Each number is 128 + 32 x the weight over its row's rms, rounded and kept within 0 to 255. Layers, rows and columns count from 0. The size above them is the row's rms in percent of the matrix's.

# layer 4 MLP down (transposed), 384x64, rms 0.167, rows 24-76, columns 0-63
size [ 97  95 102  78  98 114 100 112  82 110 103  83 100 105 107  90 102  88 120 106  85  97  90 104  92 105 112  85  99  98 103 100  94 112 112  93 101 107  99 123 101  95  85  96 109  90 111  98 108 106  93  94 104]
[[117  85 150 128 128  92 110 150 103 114  78 156 148 155 183  84 141 155 121 122 111 135 186  98  94 185 132 120  76 129  93 178 127 106 137 214 151 144 119 143  89  73  68 114 180 125  80 126 128 162  87 138 132 101 146 116 176 120 110 142 127 147 151  67]
 [ 67  81  83 125 160 136 109 138 150  97  84 118 154 183 128 157 143 103 193 105 143 105  87 174 121 135 107 120 131 140 214 126 111 110 145 124 162  82 145 127 121 129 145 137  99  94  57 123  51 178 153 128  83 165 127 108 104 123  90 127 119 160 120  85]
 [117  77 152  95 161 155 133 108 115 103 122 110 164 131 122 129 165 160 139  83 123 137  94 114 133 156 138 125 167 118 100 111  78 153 154 122 210 110 139 142  87 153  99  97 178 101  93 122 145 154 160  71 163 140 107 106 205 101 145 177 163 168  43 119]
 [ 78 123 139 163 142 140 147 126 137  94 154 104  68 158 119 166 104 159 150 153 129  87 132 103 180 152 117  50 155 129 180 152 111  94 121 165  72 124 161 112 158 164 139 128 171 142 113 162 130 165 152 114 144 132 123  55 224 167 106 142  98 105 110 123]
 [125 126  78 163 100 107 169 110 161 123 122 129 163 147 144 118 124 113  16 165 163 120 119  98 140 123 143  88  75 132 116  83 126 106 142 138 180 159 163  75 142 181 150 148  87 118 179  90 135 125 182 127 114  75 134  68 143 123 157 108 119 144 169 153]
 [ 97 135 160 105  89 139 115 172 159 155 158 167  70 139 149 161 127 150 153 159 136 122 133  95 134  84 112 170 136 129 107  68 162 161 108  94 144  56 109 102 100 128 115 104 104 149 104 195 112 149 150 148 177 161  76 106  57 185 186 142 115 134 143 144]
 [ 90  96 114 120 154 132 102 118 111 153  98 118  59 119 139 107 156 128  80 137 128 157 141  94 103 103 112 134  73 194 159 152  83 104 100 183 101 108 102 127 127  73 131 163 174  83 150 181 109 200 117  74  51 130 145 118 120 131 150 124 104 139 176 121]
 [120 165 133 167 116 170 139  96 107 166  90 186 120 106 117  86 160 145  93 168 111 138 110 149  87 170 141 151 130  94 133 114 121 142 127 115 106 139 128 151  85 152  99 110 131 193 122  53  66 123 149 163 125 149 150 116  63  98 137  56 204 167 120 134]
 [127 104 118 159 130 144 147  81 140 108 133 168 135  87 128 116  93 139  72 136 142 139  58 168 130 129  99 133  45 161 131 126 194 166 107 112 104 147 150 126 106 103 133 127  59  92 158 119 128 117 112 104  66  56 112  87 112 118 108 159  73 129 179  87]
 [111  87 180  34 107 166 110 113 162 139 171 143 129 140 124 161  72 118 151  93 124 148  59 116 153 123  98  87  95 160 150 122 148 134  86  88 129 134 162 157 130 129 106 140 173 106  84  88 169 161 157 163 115 131 115  77 183 130 108 119 187 140 165 125]
 [121  88 146 172 162 159 152 106 170 102 121 105 153 210 108 116 147  90 159 137  55 183 154 124 141 190 110  89 130 148 158 135 163  88 113 156 151 119 131 111 181 148 101 176 130 206 119  99 114 180 111 148 146  78 104 129 160 105 126 146 100 114 144 114]
 [131 118 199 119 141 143 157 120 122 125  83  62  98 113 135 105 175 105 141 123 122 165 124 130 125 148 116 127 120 136 162 129 147  87 134  77 115 114  97 128  57  76 123 149 168  79 111 160 153 114 167  82 178 160 105 140 203 155 186 168  73 100 108  99]
 [125 135 144 169 150 136 162 148 128  85  91 177 209 139 138 173 144 117 141 196 142 200  77 152 149 117 182 160 103  79 156  93 133 162 110 102 110 100 110 170 122 170 161 137  87 129 157 125 116 122  95 141 107 107  87 150 139 169 109 199 107 138 104 122]
 [135 157 186  91 156 127 112 151 129 145 135 125  83 142 180 107  91 169 148 133 154 189  67 140 112 135 129 114  68 103 133 171 133 119 121 148 124 103 130 140 144 164 164  80 184 147  48 144 100 133  94  58 123 125 112 138 184 155 174  79 156 125 149 104]
 [160 109 138  82  79 185  94 145 141 115 179 179 166 139 152 194 120 167 147 108 113 137 101 159 181 124 200 123 138 149 117 171 132 142 140 131 136  80 163 111 129  75 120 137  86 156 162  50 147 150  73 166 106 120 130 169 179 127 125 111 103 125 118 114]
 [131 163 117 184 140 132  98 153 172 161  98 164 139 203 104 212 126  77 151  95 134 177 124  67 128 132 127  78 130 141 172 121 167 111 125 113  92 141 161 193 126 126 150 142 174 136  75 136  87 114 137 114 126 103  90 141 170 124 165 150  84 149 104 120]
 [146  81 129 150 128 128 174 113 157 181 114 169 108 159 107 151 156 145 112 106 102 175 114 101 132 163  63 146 128 145 166 145  83  87 179 122 117 130 137 152  58 192 145 100  94 104  78  89 119  96 108 171 119 143  82 147 180 159 171 162  97 106 170 128]
 [122 125 142  72 126 124 103 164 122  74  94 100 127 130 184 116 141 149 190  91 143 160  97 146  86 118 122 104 157 117 160 139 135 151 131  52 138  79 109 151 150 112 133 100 133  64 127 147 173 165  65  71 122  91 126 120 186 165 155  82  93 165 113 100]
 [153 130 119 122  98 150 103 116 189 125 122 167  99 126 124  92 134 119 121 158 113  91 174 156 117  95 116 140 151 133 139  66 145 144  71  69  73  90 132 123 139 138 119 155 120 146 153  28 175  68 102 113 147 135 184 148 175 177  88 146 137 139  81 124]
 [197 150 104 103 154 145 167 169 148 101 121 100 120 126 144 132  64  97 135 142 120 102 122 154 118 112 108  75 119 119 130 177  89 160 105 190 106 107  93  79 156 126 135 117 157  98  58 132 136 174 140 125 163 165  91  55 151 132  90 102 151  98 127  59]
 [ 69 164 140  94 104 131 121  98 146 115 135  89 180  72 145 107 127 135  76 143  64 206 159 109 160  66  75  82 169 118 120 109 108  79 128 131  86 120 124 156 134 144 138  98 100 148  83 169  91 137 117 139 128 137  76 136 176 179 133 131 109 123 131 164]
 [119  95 141 135 124 134  93 147  82 133 143 149 131 144 113 113 103 147 139 136 172 110 134  98 146 148 136 195 154 173 143 167 126  95 157 100  50 133  99  76  75 139  65 102 116 117 154 104  95 149 208 162 148 159 135  97  85 182 114  84  88  83 139  90]
 [ 94 156 135 126 126 174 143 129 118 122 114  53 173 139 143 145 104  50 146 155 170 127 166  99 120 121 113 115 137  85 136 188  91 151 118 192 111  93  71 139 117 117 130 168 148 143 168 111  84 146  95 107  90 120 115  80 136 105 211 133  91 155  89 107]
 [139  77 105  93 131 125  87 113 178 103 142  54 169 153 158 128 114 131  66 129 185 134 105 125  88  90  92 105  73  98  77 161 111 131 170 194 117 108 143 122 158  86 165 172 127 111 138 181 137 137 139 141 180 154 120  99 192 125 134 138 139 141 136  94]
 [102 146 148  98  61 108  84 153 115  79  83 100 112 233 108 145 149 130 173 106 109 153  86  94  99  92 115 113 109 126 117 143 139 142  97 183  97 120 177 129 106 134 123 103 141 108 119 167 151 142  96 116  75  53 108 120 166 141 118 140  85 151 171 106]
 [115 121 114  90 130 176 138 104 123  87 146 146 167 127 145 134 142 158  93 136 114 171 131  99 118  95 101 135 101 152 188 108 137 114 106 104 125 114 128 127 104 199 152 129 124 125 206 130  79 108 128 170  65 191  59 101 110  78 122  72  58 154 110 136]
 [151 145 133 110 131 108 141 135 133  96  93  46  56 124  75 102 126 127 131 145 136 142 140 177  70 124  90 109 102 114 165 143 147 150 138 145  51 121 153 127  79 140 137 135 186 124 150 182 127 199 161 156 204 144 161 128 124 108 103 162 119  99 110 105]
 [176 115  92 129  82 154 113 147 127 145 156  70 139 161 187 110 133 128 185 149 105 151 125  87 128 109 122  78 118  80 156 139 103 107  87 182  70 156 110 127 114 149 191 133 166  94  87 141 175 139 169 112 110 145  58 106 142 164 119 178 100  89 139 112]
 [134 129  95 127 133 158 143 165 119  95 181 109 156 103 106 172 199 102  84 104 150 128  95 168 138 118 118 150 138 131  80 100 108 151 108 152 157  96  73 143 106 150 132 106 130 144 120 189 123  65 173 127 161 125 112  43 118 182 118  79 106 112  65  97]
 [142 165 178  96  56 138 167 149  66 116 194 132 125 129 136  89 122 168 122 142 139  86 133 175  92 105 161 136 123 154 112 125 175  72 111 157 135 105 160 105  80  92 100 144 150 102 131 132 174  93 177 177 141 161 181  89 129 114 167 176 139 140 144 149]
 [ 96 173 139  64 143 170 113 124 183 154 118  34 174 118 144 105 133 223 123 152 170 149 101 126 142 101 128 116 117 126 139 122 155 141 104 134 162  70 142 100  97 120 101 104 110  93 108 125 106 144 114 122 105  82 171 137 199 127  98  74 131 125 143 145]
 [149 133  65 153 128 160  96 149 120 138 133 118 153 163 135 134  76  54 119 107 198 149 132 164 128  97  64 121 136 135 194 130 102 125 147  63 104 107 170 141 114 113 109  92 134 114  78 105 143 120  86  82 123  77 118 109 166 163  87  83  75 110 147 120]
 [159  88  49  88 116 114 104 159  86 115  83 151 125 165 148 121 107 148 100  85 134 166 180 130  79 133 133 163 177 175 148 144 144 126 137  87 100 153  99 111 157 121  99 156 132 136 110 136 127 120  79 134 174 132 116  57 107 147 157 212 150 143  81  91]
 [206  90 115  79  92 136 138 152  81 152 152 126 152 134 177 115 135 131  80 111  88 156 143 110  46  85 103 102 113 135 127 109 101  96 102 180 128 141 140 160 131  83 108 150 119  63  93 135 137 172 160 111 115 162  49 156 147 116 112 155 112 150 106  92]
 [ 96 130 155 145 132 102 172 123 181 116 114  89  87  82 101  43 155 153  64 155 116 157 117 103 129 122  86 188 115 147 159 123 150 162 175 161 106  58  71 122 109 139 133 105 119 144 135 124 149 132 164  95 126  60  99 147 134 175 132 109 158  86 118 153]
 [126 164 150 128 135 163 129 120 157 156 137 119 109 170 129 131 134 142  83 138  77 148  81  85  68 113  72 157 112 120 123 126 196  95 105 152  65 175 114 165  76 153 106  67 194 130 141  91  58 163  84  98 160 136 142 173 131 128 118 133 131 149 115 121]
 [101 135 109 136 165 136  71  89 116 184  73 128  97 164 149 147  90 134 134 176 111 110 140 106 112 164 116 124  90 147 113 165  96 132 160 122 154 131 174 134 122 147 128  65 107  48 160 139 159 122 155 131 115 209  71 143  82  79 117 123  98 154 106 178]
 [115  83 143  96 133 148 103 143 138 136 120  61 141 131 128 169 165 153 134 205 101  97 104  67 121 100 101 150 174 167 136 155 161 127 117 155 112  48 141 124 125 163 133 147 111 143 122 129 149  80 137 112 164  96  81 183 183 184  96 152  96 129 146  72]
 [ 54  76 128 138 124 146 149 187 161 129 105 133 113 172  99 124 142 105 110 103 170 187 133  98 116 121 143 105  97 115 193 155 138  98 126 111 178 121 121 106 117  98 147 189 169 136 145 113  88  76 110 115 100  77  81  69 123 158 120  57 138 116  92 133]
 [ 98 103 124 150 164 146 115  77 165 140  90 120 122  57 103 184 137  88  92 161 105 183 112  68 136 130 140 141 113 100  98 126 112 158 110 137 107 193  97 104  92 139 178 160 161 163  71  96 147 172 108 107 110  99 151 101 122  97 134  81 132 182 137 176]
 [128 120 136  53 157 111 151 126 134 139 114  90 132 109 163 104 119 136 130  99 111 107 124 168  16 189  93 154 132 162 160 218 122 109  93 150 110 121  86 159 149 124 182 130  74 101 156 127 144 113 108 125 123 102 151 153 104 115 135 125 198 140 146 117]
 [124 193 195 119 123  99 133 135 135 157  95 133 143  88 156 168 154  95  43 144 147 180  58 129 142 147 134  87 144 130 144 182 100 116 166 120 148 152 150 128 165 155 158 161 114 114 121 118 103 131 182 174 132 117  89 107 141 120 151 122 106  78 146 205]
 [153 157  82 108 126 150  97 123 146 190 113  94 200 119 130 179 120 162  69 135 115 128 134 121  82 130 120 138 129  65 119 218 119 123 212 140 126 155  66 138  99 108 167 139 112  93 122 134 163 158 135  92 116 127 102 119 169 144 141 188 119 127 114 145]
 [129 101 144 173  86 103 140 102 128 146 146 148 131 119 149 152 167 137 163  72  73 108 112  85  59 148 152 111 110 142 110 159  91 184  92 115 136 116 175 167 111 160 137 181 123 129 180 151 184 174  82 100  78 123 188 137  95 147  97 173  97 122 156 122]
 [166 142 124  73 105 144 154 127 113 154  88 145 103 142 167 112 123 104 169 106 133 158 166 102 106 157 152 149 124 101  96  92 122 171 142 105  67 113 131 106 189 188 208 117 128 102 140 123  90  69 206 135 108 149 150 112  95 108  64 109 147 157 142 104]
 [146 116 149  40 137 117 174  99  56 100 137  66 147 120 172  92 150 103 138 131 101 191 117 166 105 128 176 138 122 144 163 123 145 142  93  78  60 125 110 121  89 121 127 147 155 131  91 135 155 151 142  53 157 104 134 160 182 152 134 154 143 138 159 126]
 [152 137 142 205 118 142  77 122 132 141 148 145  61 116  66 153 145 101 141 155 181 110 108 111  95 120 138  69  63 133 139 152 145 186 115 144 172 131 126  83 170 136 139 131 155 119 153 116 134 145 158 132  96  95  94  69 114 107  90 104 101 159 183 186]
 [ 73 158 119 132 129  91 111 141 157 132 142 152  96  77 103 136 106  70 164 119 102 196  74  96 150 146  81 116 185 106 147 163 100 136 105 123 137 107 197 139 128 124 126  98  91  63 107 204 114 187  98  99 135 127 120  83 120  86 121 106 151 127 145 154]
 [129 138 108 147 169 180 108  69 131 135 141 200 187 139 145 128 112 150  86 171 165 120 178 180  96 124  78 127 101 150 131 135 109 131 144 169 130 155  83 182  91  96 123 136 189  88  96 145 132  98 125 110  94 106 180  95  87 143 150 156  92  95  86 141]
 [142  64  65 117 193 140 100 170 101  86 137  82 123 164 100  86 132 100 103 178 177 142 137 144 130 160 113 125  96 155 131  95 150 129  85  94 140  75 114 172 101 128 132 174 130 148 120 165 110 119  71 108 113  88 178 160 154 176 166 145 143 108 118 176]
 [135 132 175  69 146 148 142 137 124 158  63  95  96 177 114  85  78 152 127 154  85 174 127 154  89  90 120 197 147 162 144 123 129 183 146 132 180  63 148 136 153 102 138 115 133  88 105 109  71 148 151 113 114 108 141 107 194 162 144  83 140 151 146 120]
 [120 145 135 163 114 138 125 195  70  95  78  49 115 180 179 146 175 147 129 155 142 141  70  94  93 110 103 105 103 198 131 131 113  99 141 141 154 132 122 133  82 133 135  73 134 112  81 185 121 137 151 129 145 131 142 143 188 138 109 123  96 162 137  73]
 [196 137 114 114 124 191 117 149 126 131  99 126 127 133  85 179 152 170 116 156 136  65  75 106  87 175  83 131 128 130 169  94 162 149 137 148 118 184  94 156 131 152 103 114 103 143 158  89 173 163 123 152 119  72  87 141 141 123 164 119 123  88  90  52]]
# layer 4 MLP up, 384x64, rms 0.205, rows 25-76, columns 0-63
size [ 86  95  74  89 129  98 106  71 111 109  86 116  99 105  90  98  92 115 114 100  99  87 116  77  95 104  72  95 101  91  99  97  90 115  81 103 111  98 123  90  95  88  94 113  90 109  97 119  98  91  88 109]
[[153 178 108 128 119  66 168  84 113 115 190 109 130  95 101 118 119 159 117 124 153 152 115 115 110 108 110 113 149 116  75 159  56  93 157 104 132 193 116 118  95 113  83 131 114 200 113  91 138 106 174 124 185 130 105 123 114  98 162  82  88 173 147 174]
 [167 114  99 158 188 148 143 123 162 132 123 137  99 154  91 111 153 109 131 159 172 138 122 131 156 174 189 127  95  28 168 120 125 124 153 152 184 163  83 103 160 171 148 177 148  99 152  95 187 143 161 157 160 111  94 169 129 120 139 120 105  84 147 112]
 [111 139 158 145 140 147 189 164 106 155  97 129 138 152 126 159 132 174 125  94 148  86 148 150  92  97 138 156 156 154   0 176  84 166 170 133 121 151  91 102 111 182 129 180  85 155 153 142 110 115 129 162  96 140 104 159 110  84 140 121 112 155 119 113]
 [ 47 147 111 162 188 153 102 150  93 119 120 184 106 127 151 132  95 197 183 190 129 130 146 130 195 136 138 130 151 142 144 113 151 177 160 178 114 106  94 109 172 123 102 140 119 154 159 103 137 114  90 124 144 115 217 125 165 130 113 150 160 112 111 139]
 [152 159  83 126 128  87 131 135 159 161 137 158 154  87 105 110  91 122 144 134 164 139 121 154 189 134 176 115 137 168 102  81  91  88  78 145 125  96 132 108 127 114 108 131 105 128 104 128 123 112 226  83 100 103  71  78 133 112 129 103  71 185  68 106]
 [139  96 131 126 105 154 139 159 120 176 128 144 125 140 103 169  70 144 107  60  90 129 129 152 134 177  96 137 157 145 106  74 150  82 122  96 163 130 116 121 130 114 119 131  73 116 132  92  62  63 174 148 120 143  83 190 138  53  96 120 179  88 128 136]
 [168 178 178 153 105 147 122 111 103 102 127 159 137 102 123 100 127 143  86 148 120 102 117 161  97 169 116 158  83 132  99  74  92 143 123 144 166 169 121  76  97 196 100 133 107 173 150 105 112 111 171 199 118 177  95 199 101 124 118 102 129 118 173 175]
 [123 106 168 142 179 115 116 129 132 130 144 100 133 156  89  88 211 153 115 121 102  81 167  83 179 149 177 105 179  87 124 156  99 109 136 123  78  89  63 125 163 112 166 161 180 173 101 112  86 133 104 148 130 140  95 104 106 112 114  98 163 121  71 133]
 [149 119 161  58 154 123 132 124 127 186  97 152 186 117  97 110  87 144 236 158  87 135 136 112 188 105 143 158 131 176 171  84 138 138 106 135 171 110 112 145 129 167 160 154 131 141  95  94 125 128 151 180  86 123 131 132  85 108 123 132 168 144 176 117]
 [139 208 131 153 216 114 123 127 139  72 143 134 164 156 172  87  98 169 147 153  99 156 133 130 149 131 143 149 135  80 140 125 121 201 186 143 120 139 142  64 155 133 123 102 127 162 112 125 149  98  99 146 174 148  87 125 120 109 141 102  76 111 185 166]
 [195 154 100 141 183 106 177 150 172 108 124 123 108 143 111  46 128 114 163 159 151  99 141 127 131 133 140 146 130 171 183  64  65  86 160 107 136 208 118  94 144 121 114 136 112 147 188 118 151 165 136  90 151 104 108 136 135 123 121 119 102 131 180 166]
 [ 92 156 113 167 173 119 158 135 137 104  98 151 122  92 124 139  76 163 137 170 152 119  86 194 134 154 129 202 132  87 155 109 135 171 121 141 137 164 136 171 139 193 143 118 107 149 175 195 135 116 134 172 138  81  70 148 149 147 103 141  84 184 156 113]
 [111 135 120 144 166 158  76 157 148 177 123 143 184 119  69 192 163 147 134 142 146 122 171 180 117 188  80  96 146  85 106 125 162  55 111 129 107 101  79 100 128 138 133 161  86 119 162 114  68 118 100 118 105 107 117 114 128 131 125 107  94 181 172 151]
 [112  51 123 119 115 130 157  85 123 178 107 157 173 147 144 112 150 101 171 135 101 137 176 145 187 103 155 132 131 133 169 120 154 181 129 151  94 119 136 139 176 138 132 131 170 127 151  84 156 111 129 178 110 150 213 133 100  86 109  63 125  58 112 104]
 [124 111  79 167 185 135 112  77 159 148  99 152  37 155 164 145 131  95 191 126 110 128 137 137 160  88 192 149 148 114 109 119 141 137 137 123 133 124 171 168 128 128 140 116 102 143 168 145 134  72 120 209 108  78  56 164 124 123 147 103 142 147 120 146]
 [124 135  96 139 104 106  83  71 125 142 182 160  96 113 132 119  51 148  99 134  97 127 124 113 189 156 106 123 147 143 179 131 124 136 144 154 212 137 170 134 108 175 166 148 112  94 162 132 101 114 110 143  96 125  82 196 112 141 168 102 122 165 203 121]
 [138 114 126 119 175 108 151  85 107 191 134 163  86 107 123 136 137 159 146  86 111 159 139 130 106 114 179 110  94  98 207  96 141 141 184  40 123 111 157 180 168 100 120 119 145  97 120 103 143 143 102 132  59 177 143 125 142 103  88  91 164 113  98 152]
 [180 190 107 131 161  90 179  89 153 133 164 158  81 151 125 107 117 114  64 145 169 166  93 122 174 132 157 135 123 138 151  58 113  86 182  95 117 138 115 140 150 118 135 120 181 158  83 113  84  52 121 155 154 122 125 133 139  95 162 117 103 172 138 152]
 [152 174 117 158 109  91 112 196 112 182 133 152 149 153  96 121 128 165  83 132 171 127 171 155 141 101 151  76  84 128 114 127 119 179 166 108 111 129 105 136 121 143  98 146 116 154  72  71 186  88 194 118  94 118  64 157 101 113 128 159 126 108 183 122]
 [ 87 167 121 111 149 120 128  59 132 137 157 151 131 118  64 120 140 221 165 201 109 167 150 141 128  85 141 170 171 144 102 109  66 110 117 132 169 138 139 147 133 143 138 126 150 179  72 120  94 152 129 105  91 151  93 148 104 109 154  92  77 126 103 157]
 [101 132 105 146  83 126  85 115  79  37 105 142 193  66 141 133 111 120  64 154 137 125 110 153  92 165 130 113 131 146 109 149  36 135 188  97 118 124 102 120 114 154 136 140  94 108 184  97  87 143 142 151 155 127 154 139 108 121  90  86 108 128 154 145]
 [125  87 101 125  89 191 126 129 197 122 163 138 115  81 140 115  39 185 115 168 106 102 162  88 157 139 131 104  95 100 150  71 142  97 167 119  91 141 157  91 133 101 165 146 114 127 140 162 182 161 103 102 125 183 164 117 110 163  86 118 122  97 109 139]
 [132 185 133 149 121 141 150 175 135 109 115 138 150 113 100  71 103 138  84 114 117 115 155 174 131 155 138  58 110  52  77 106 113 148 155  92 112 142 115 124 155 158 159  75 119 128 159  85 109  75 140 132 127  70 169  54  94  93 130 134 181  87 113 113]
 [123  75 144 177 173 102 155 140 186  70 119 130 121 108 131 121 107  91 156  99 116 133 119 101 109 130 149 148 141  93 126  67 173 115 122  88 127 107 114 135 163  99 123  81  84 135 160 148 149 142 105 145 153  95 106 180 155  20 123  97 111 118  56 157]
 [ 57 147 166  99 171 129 144  99 148  92 174 133 149 162 102 129  99 181 104 105 142 120 158 183  92  85 130 116 165 147 143  78 123  98 166  85 145 178  95  87 136 153 164 154  76 157 165 155 142 173 115 174 161 126  81 111  82 119 126 130 156 145  77 127]
 [215 160 130 169 110 132 132 107 143 164 156 150 135 112  90 109 111  99 121 151 134 172 176 160 177 148 119 114 105 148  88 146  88 130 184 131 120  92 121 136 110 173  94 117 155 131 107  66  90  78 183 170 138  65 161 149 106 137 131  69 146 163 138 169]
 [103 158 109  98 153  84 137 122  76 145 128 158 149 181 127 150 150 133 135 135  92  67 142  78  95 122 130 143 146 165  78 173 132 184 173 194 175  95 139 101 138 154 139 148 120 156 197 133  89 133 122 147 167 179 156 193  67 124 135 108 131 145 119 109]
 [205 124  66 139  96 127 147  77 122  90 127 134 112 145  84 143 152 137 103  70 168 172 109 104 130 141 124  78 122  87 147 146  74 141 134 104 166 135 127 131 111 154 184 203 112 129 191 141  91  65 137 111 135 128 121  90 100 109 122 104  81 112 169 157]
 [119  71 153 148 163 153 154 164 162 187 117 151 136 143  80 130 193 115  71 107 178 124 150 185 127  92 145 161 170 140 152 100 129 138 162 106 152 110 145 120 117 164 115 191 144 152 154  75 156 154 102 150 131 187 161  98 116  83 124 125 182 117 184 132]
 [109 109 137 127 133 159 141 149  68 100  87 133 120  87 140 125 111 121 142 140 114 209 114 147  71  95 146 125 171 123 106  69 131 113 140 109 136 108 133 139 164 201 108 213  83 105 104 125  88 127 124 178 170 124 133 147 138 151 103  91 177 201 144 157]
 [130 134 138 149  67 113 146 163  83 196  87 114 139  96  66 124 137 141  95  97 107  70 134 194 141  80 131 119 166 140 131 121  77  18 150 103 154 168 166 152 151 135 114 125 114 140 134 133 111 113  93 147 165 154 108 117 119 128 116 138 122 139  59 133]
 [193 100 144 150  98  97 133  99  64  95 158 147 144  94 130 117  92 192  95  91 156 157 176 113 116 134 145 157 140 138 158 146 140  77  98 124 175 138 128 132 150 137 170  84 156 112 151  82  86 128 182 164 135 205 122 166 107  83 103 110 148  95 174 119]
 [100 174 149 117 170 106 141 140 106 108 129 124 123 125  30 128 131 125 129 132  62 137 124 141 109 100 123 116 158  58 174  89 121  71 185 156 144 135 124  98 167 139 154 136 117 145 130 210  97 134 191 130 147 117  68 146 111 168 154 114 164 168 119 144]
 [198 117 191 124 139  88 119 159 134 168 116 140 153  88  84 161 105 103 136 159 140 109 131 148  95 151 130 144 111  77 126 152 118  95 111 124 152 185 110  97 154 144  84 213 107 148 157  57 122 103 181 137 167 164 142  84 119 118 177 142 142  93 100 164]
 [131 184 132 145 108 135 116 109 139  68 145 144  88 144 127 108 100 127 134 133 120 141 145 138 108 116 115 200 108 104 145  75 180 225 100 138 137 161  94 177 160 172 117 159 145 157 128  97  39 128 123 104 141 160 133 157 121 102 105  78 159 131 140 189]
 [120 159 163 126  52 161 132 102 127 126 185 135  97 115 119  92 113 106 120  81 130  70 138  52 101 137 102 139 151 116 125 132 126 185 134 137 164 131 178 142 144 173 126 128  78 102 162  97 131  66  92 155 130 184 166 180 106  94 164 141 152  76 132 157]
 [154 185 133 149 118 118 123 164 114 116 124 159 166 102 107  92  54  98 126 140 150 105 139 124 121 149 158 142 104 151  95 171  64 141 108 114 115 196  85 154 115 105 145 110 147 194 168  72 135 145 136 114  96 119 105  95 108 151 223 120  84 110 106 172]
 [ 42 198 116 179 125  98 152 117 110 113 152 170 119 136 165 149 134 182 105  92 175 115 104 161 169 136 150 109 112  91 145 123  86 198 149 156 113 109 149 130 155 148 145 102 170  89 121  82  87  86 139 125 115 118 149 136 103 126 107 120 203 139  71 118]
 [182 149 130 138 128  78 174 103 114 146 135 155 125 116  76  80  99 100 137  79 130  68 139 128 145 102 116 125  75 132  86 143 103 139 167  89 114 150 153  93 142 146 170 121 115  52 136  47 108 126 101  92 121 161  96 166  64  73 114 113 116  94 131 109]
 [ 85  93  94 119 176  83 119 115 112 120 139 139 120  59 157  81 145 156 140 133 184 131 120  99 213 128 159 105 169 169 142 150 114 124 123 147  99 102 117 202 200 147 131 142 155 116  97 177 144  99 141 143 209  81 130 140 123 122 163 130 114 139 129 144]
 [125 181 121 132  97  82 153 132 135 172 156 142 147  67 128 100 115 132 124  90 196 162 166 211 123 141 130 162  96  92  95 159  83  74  61 100 140 157 165  96 137 159 112 129 121 119  75  87  91  84 118 155 143 126 105  83 128 115 155 118 156 162 120 143]
 [124  94 160 121 184 153  80 101 109  47 136 143  96  78 102 109 151 163 152 133  64 164 134 127 138 145 150 106 115 105 142 143 131 194  86 124 115 148 123 155 147 123 127 135 147 108 100 175 157  98 190 130 152 147 178  55  86 119  87 140 120 108  63 132]
 [102 151 112  98 101 145 137 171 108 137  89 152 170 132 119  58 123 124 175  92 136 120 156 156 148 133 148 117 128 169 187 104 129 123 102 147  84 137 218 115 182 173 174 163 144  88  71 135 108  73 173 100  83  95 121  73 123 115 116 122 139  96 136 111]
 [120 229 120 111 104 178 112 155  97 116 123 161 144 148 122 171  77  78 156 166 187  94 156 160  98 156 122 146 172 106 140  96 159 134 127 123 162 119 144 124 155 128 178  99  97 130  92 162  88 135 139 129  73 118 147 148 109 141 116 126 113 203 190 103]
 [164 147 110 159 157 117 123 110 111 102  99 140  68 103  88  99  67 141 173 189 133 168  90 140 133 132 124 147 103 194 116  66 125 143 121 109 119 172 148  94 146 166 141 108 118 119 142 130 116 115 124  95 150  48  78 185 118 174 171 119  65 128 100 150]
 [172 128  91 169 113  99 112 144 100 123 152 143 116  94 132 107 114 122 142 102 164 123 153 177 170 117 142  98 168 130 202 141  43 116 127 128 111 184 139 181 110 121  99 203 117 113 193 136 135  91  91 154 128 157 115 112 112  80 150 120 149 154 194 167]
 [ 97 201 110 158 188 138 126  89 121  64  98 149 191 104 143 114 120 113 170  95  66 174 118 131 158  99 150 102 139 122 121 128 113 103 116 136 164 156 232 139 149 157 173 125 118  93 128 202 161 118 148 120 138 105 120 101  97 104 138 140 158 133 135 139]
 [ 98 181 119 145 123 119 146  11 127 100 113 157 188  65 140  94  80 152 134 208 137 124 126 168 119 115 129 128 125 132 121 114 139 121  78 117 103 139  73  81 127 168 106 123 131 139 119 126 120  97 190 192 123 135 118 148 113 143  89 134 104 117  86 131]
 [177 198 134 142 136 128 159  83 153  81 157 154  66 156 172  87 122 150 106 156  91 150 101  77 146 120 144 131 130 112 173 140 125  65 140 139 130 174 119 102 139 115 111 116 132 156 164 176 128 158 165 181 112 147 130 172 119  98 169  71  75 134 151 183]
 [ 94 128 129 139 175  93 165  93 163 145 174 147 120  98 138 116  98 110 108  49 118  92 124 127 216 127 135 127 103 140 124 107 133 107 151 141 149 194 185 149 144 163  96 162 161 202 178 159 114 119  88  79  73 142 118 149 133 113  96 110  96 140 119 105]
 [104 152 112 139 135  71 150 151  89  78 154 126 110 103 118  91 115 110 178 197 144 130 129 123 140 143 142 103 157 163 124  85  78  68 110  75 176 182 195 156 112 148 157 136 115 209  78 127 164 132 177 142 127 131 126 136 143  98 127 123  75 133 100 153]
 [186 146 117 129 126 138 133 150 150 133 136 157 215 128 130 142  99  79 169  83  88 132 128 109 120 173 136 109 169  67 161 135  84 106 111 165 144 130 198 109 155 124 110 167 140 124 172 132  89 125 157 135 151  35  93 124  98  89 184 117 137 155 120 141]]